Part of a small language model's weights: LayerNorm before and after each block, 106M tokens.
Each number is 128 + 32 x the weight over its row's rms, rounded and kept within 0 to 255. Layers, rows and columns count from 0. Numbers have three digits each. The size before them is the row's rms in percent of the matrix's.

# layer 8 attention query, 64x64, rms 0.215, rows 0-63, columns 0-63
089:148141075134067110148135119167145138122152122132106112113165136200166079100126172130038097145069116135164127129163114106151186131135165082159127124116200165108100111100172151083138133165094129
114:138142145071170110045120134150141118125092136162162054142091086129089114061074123103108132135160115175111141151172145134144193112100162116125169163116107153086150140173152128131062127092159135
094:134055095126120168193119123134096151129101139162150117193161150096134126099139151115146099185131120106075128120117095199096165170159117145132103059137160107151145140150035132110146120142076141
090:178120124090139093162148161039198138164140171078100145118088165076119125129145099112184145108151191123129156212149137171126168159140159092138176166112101134128121145118110147130146109131130106
102:103183120132093101125184076063081081174111114117187148149058096092161086171100067153115129155101149125155138112117114180115142070136095120119096140150158107092109151081105150121115121152154144
102:099122104157130153223115118151104131122166071128138093145157128108136097182178163134068101106137193098128164131097094107070135074136068160163132167144158094189131118137134136088136124162116141
101:134131136141135140104121114123084087148140072096113143110114119118152057111144060104137158130134148151182140182141152156079068058100129165077103105118099099166140137120108070155107072146199131
093:123099149057122132117082126105151187133089118093096091120126101157066150143165128116113180145163058160114098144183134096144095162047147103132155141126128109119155138136125139131052077154110091
078:118169056132114157183136101133109098102163096187126138168127086125100101168099106096128107101121187143077155090139093150151131160168097115096124078102154139196089145064101087168164129134123107
082:180144100129116107083175150152124093124064152083157151126134134121092141130129075108151139106126048108126129108125141155159143126109174172125136155173049142082150084078129118176150088164188164
087:068075035122131085129145122134153092116110177157152138117062109150143124074115152113109146153118111170141134143155128157079139139079133092074152168099073120089119155145145152074138173089096103
085:108120057121164109142118111115133088152128135132168120199082115115149088089093081110131073099124177127119149160152131127136075093126123081126129159142145173147137055083118129150100196086179176
090:131122111081126074115103188171148158174110132118190129091114111145100118127107123095159109208106163122127112198136160182123156089104114099170098117023141132116109101111165135112096109128117140
102:145115153135135093136095186130177090167108167130110109068098180152091170205097124098143091073118069141184125093130154156155179146151174119147126141155137115116113157104162103198112154136153119
097:128099058201153145166070167165134125151151126144163141140126110181167156119107115115102093105067150082081116187129150143196142137087166092136133100103132170115086072139145122131079111118115124
096:086169114144163077132119111085118132145174156172119124137079069164124147093064148115175136165121174179169112100161116136156098139102158110086140178156113090155078127144188149148100189100139147
104:139096136098110185153076143141172155126119132101142125104139137119131211137103091175079130164178083168124152144169170085100119088110116152125151095163060164104131119088150126090046121133111153
111:162106128111162152160155130165113111109133121123148095136159100160082085085066090135132127079098164104170140109061153158145140099159074155079204136097157168131099145173155131157103082171172136
111:149106139095188102138161098096158136089117184096114114115107174099145127121139047175073125063186095098168131186121150151168120109142098126147123165093154162122124133101148127187167099112166158
113:182163131121152129138123125101116155154170109112182147130120135121159167119161187097144133115078195153091117068082083136148160127139106109119127143134115162136156087197112156152208099125084057
093:140138109120151112117132139119146109102131155101176178113078128150058146128111174096188192142119082186104216110160130085139140163138164106126144150184115101114164170130175130106072120108088132
087:070171110116123123100111170134076124151123094126080157138154160092160089211123130102117178124147185101061160166132116133118082155132113201136148119081161149125113142125097105077080137164104103
123:171120107071154150117131135107129096158158147166130142150109114206146123107189173110192105171090093136106116078145120218124104126124167167124126085138147148138101142155143117086161154118052159
100:120154121073175098086059128176102150079131131148142144141199090105163094078118135141155103083118087143071110109120115097081124101123129157128119099148091090115182145184128084121138142121178186
103:178099114084157143110103131091187117195152178129139161145100123146097136122131082069102144103112164159118123147069089121172048121185169151154103086110129123169087141129161099122128168150152093
118:154117118081146153082103155094176106139090164063160049156153119114096108106113076110153066146131168113104129118080160116111151198123109098071164173091102111128165102156095117135154131137162114
113:063252090147117122107163133108150137152141134141143151155119106167115130171108067061159121136163090111148117186121143099104116161116153124134158180120166150141115152096188134170091131140133134
108:129138136090136166119153157126110178162120165164125115171166147124096145156122144100086106144101078133139205188109130165140119112137131156107132171120120100158150097079195228110142121110152060
110:135193122089138119105113114045154124101099192111151174148141174102151129172159177126094172139100198180062141123151137137101120095127124100155148086152117171107091108106082141106153112163102136
112:188120127148167076181170127125100135115171112173153124168230164125132106071161129142121133176126112118102144133204133127166133128138082116174150150102147117130124172130079112097136132095071160
122:085054131144128146114132137116149090182120103116150167152109135091070100112188205135121148103093137152176089179156142152138107163119113143094111125122149147047106191183089133151119161127145137
097:101137107153130128117140115070107136181181115122156146104113128113122143187133113138084057093090174101115113028170123120134123114164101122094145126154183123127111129132137064164182200121099142
150:104194134132148137112138125115125113086120066129142131124157177162092119168121063143163117077141123143126096038072121100107065098125071117146175131127147124166112173109094101099121124159063109
105:074131102096136123141083170135141094100113157145151179157093082141139145117066195175118157119151161117097134134093084140116141145178135109205144111087134143086143130186146134115154115069069082
092:088194135170138135148122142114138132083102052171148147111176175160071113165119103129189132127137168154125140068077138135103076122127082108160152086102155137164145156077145104120156100159092161
102:101156112094172111119090165089176132129128084114123172111092141110136147161085122161198134072142129142101078150106126143126101100151083132234113102104112090131144166171084129107153156118068154
086:119118167108205135133112130117136101128169104076168135121105082132164149148125079154117159041155167135067069082138149136120093123168112158160179155079148138156101153181175140090125128124135101
096:165046111097153132130127091185149147139147188102119112135109106101145126132165102093103093109138121101111126222172185124119134092132170107102105141099138153074119105160159149114104118108218099
113:110107128090151118106126162155134153180142149142096136091084108034169137097128141113126141100110117111163079181160124129121135094180161110076070141143107139048097169160093106171119152104175152
087:199087111134134149113076093140109172082129221138102119130191178132136125089140145143168112206112123136124169152145097097108137122124140099116143112127111137169141070134140200070127121121143091
081:145086122059156158105144112135148142188166108123107095175178087092134113103140061131107140061114120115130101176117154143175125090119135173151120143096170182103082150094202136097141159119162138
099:142135134100154066141083089139164123158141128133126140105132097103179097074135211139071150160154125168115107169172140125133127114123174136141068087148121072138176074190092144126117155127095178
097:175118108159111098108104102114093171097121135130108121161099104125121177082105122078099075191159105125088142136222140169120194156086080090127087079142161079135122107107138149115139151108153110
103:156120136151159121130053148119127183113154126150062166107115148133160132077115105153167116127152145090109051182113120154142100116127083130179083100122173050178158134147193128118152121111112147
096:143142075161153137156102110138129043131076084127153124169162130207092070094111127129163131172116105139163166066101122142132101143124131147083182137138134148135142094106152055099113067133131128
083:149082135126154076177138094085110119153131127169103179123145110084180137101139172158109141073108183139097156125194118142153146138117195131153093117155132170070120147121118155130154201080174144
094:133141158109148127073148148129170080092107105112129116111128135131143114126109099107085192068136122136171172130071163133128179137132255129116157111092112168098134183115121157126121145145118167
091:135116091113105115156120094113128133178177108098085109095080104037132128134134177088072058104101100107155130169135128116165159105139137123161066158140095133130108056111085145150128120106095078
093:136084098179095075170090126152144111068154134181161093179119167132147133058159091129156141203166120071131151139113085118098137138097098116163138142100175115163131116092124084132089083116114120
101:139120114168112122168096126176095115106122153148139124155164133107070105130128186124123084175109068110152159116132089142113135174098087100114055081147189081125135122122139128120098117127068223
090:115062082103153130109119107130080156132129140124095185078166111107115116137092142086177136098093183158131094106115099118129065115128183216089098162124083134129145161155176131113136167152147171
091:205112123144096119113123128110112138108155160194114130198113129097178196160103113124102125156144140095077158159164114065166159169143176060148106150144112121129151111155124163090164132087157093
092:115217160136134143132150098135107145172163182147152143167067110086174176113147071115154076126139178079052134133113105141118124120169078147153113113113140129152102141091162109100151154136071139
114:056120114147106126138110094145103059116149178138090164112061103101136126059131195154135139137124111152158158174149123114107140132133115170146121153110074122052126168113180137108174146079121170
091:130122095119078055097099152131121155108147125148052052084123109095139078134102120151131113153100144061119129140157115137144183140126144144103099129112143118088081113085115114210151189112088114
106:099130152072128142129093142157084106117081158193116099127185093121166148110100128128091055129087117125052148102145109153162108122118085127138133118099180173169081065144155167140152088096104127
096:134159122173105149129141140156065125119194097102144163101132102122113139198116165120058131125131142163093219112111105123145166135139084127168100105182171159138103092150184146136129097127089182
099:156149102159088130170081084054115150105083125203131138162108149159173110123134158113114102147191170117123122127165097140112153135124111138108112086095110105213142078097131103092160112100091075
117:134137145124104091084091159171199054109119135134138159077112171151117116151067105166137191122165130137126101144170157110117085127143152176132136142103117178132112132181112055152130141162133196
070:099102129194117113160098178160109117167118125118138097157089077149115126208141107094100085163126174163132100163105111106190091080089181157145085157096115140116110115076140127182179138130144120
092:065082136148100101118128141097205138143152067163115094131106140109102203102144138140064122075148137139100108099090082087134100127136091180130072134113084084137148178139149145131153151094114092
091:167111120120122080212159094093115138172180117160132125124086141142113101062119123124116124127042121144178130179075127106141143125135132173102148138168142144159088133079133141187079183104106132
104:132182129129173138098195108121095115199128085159110129176132186150109130121144088139141072139103136132096102116135129153171148112162098115202116148197161098130162140145073142139150150064089160
099:128148117181117127112142107158101204109086145137134112106162117091167145062143146119049104079131203139085152145100118123168091131124142065121099130139144120143145077145125132153149136109217095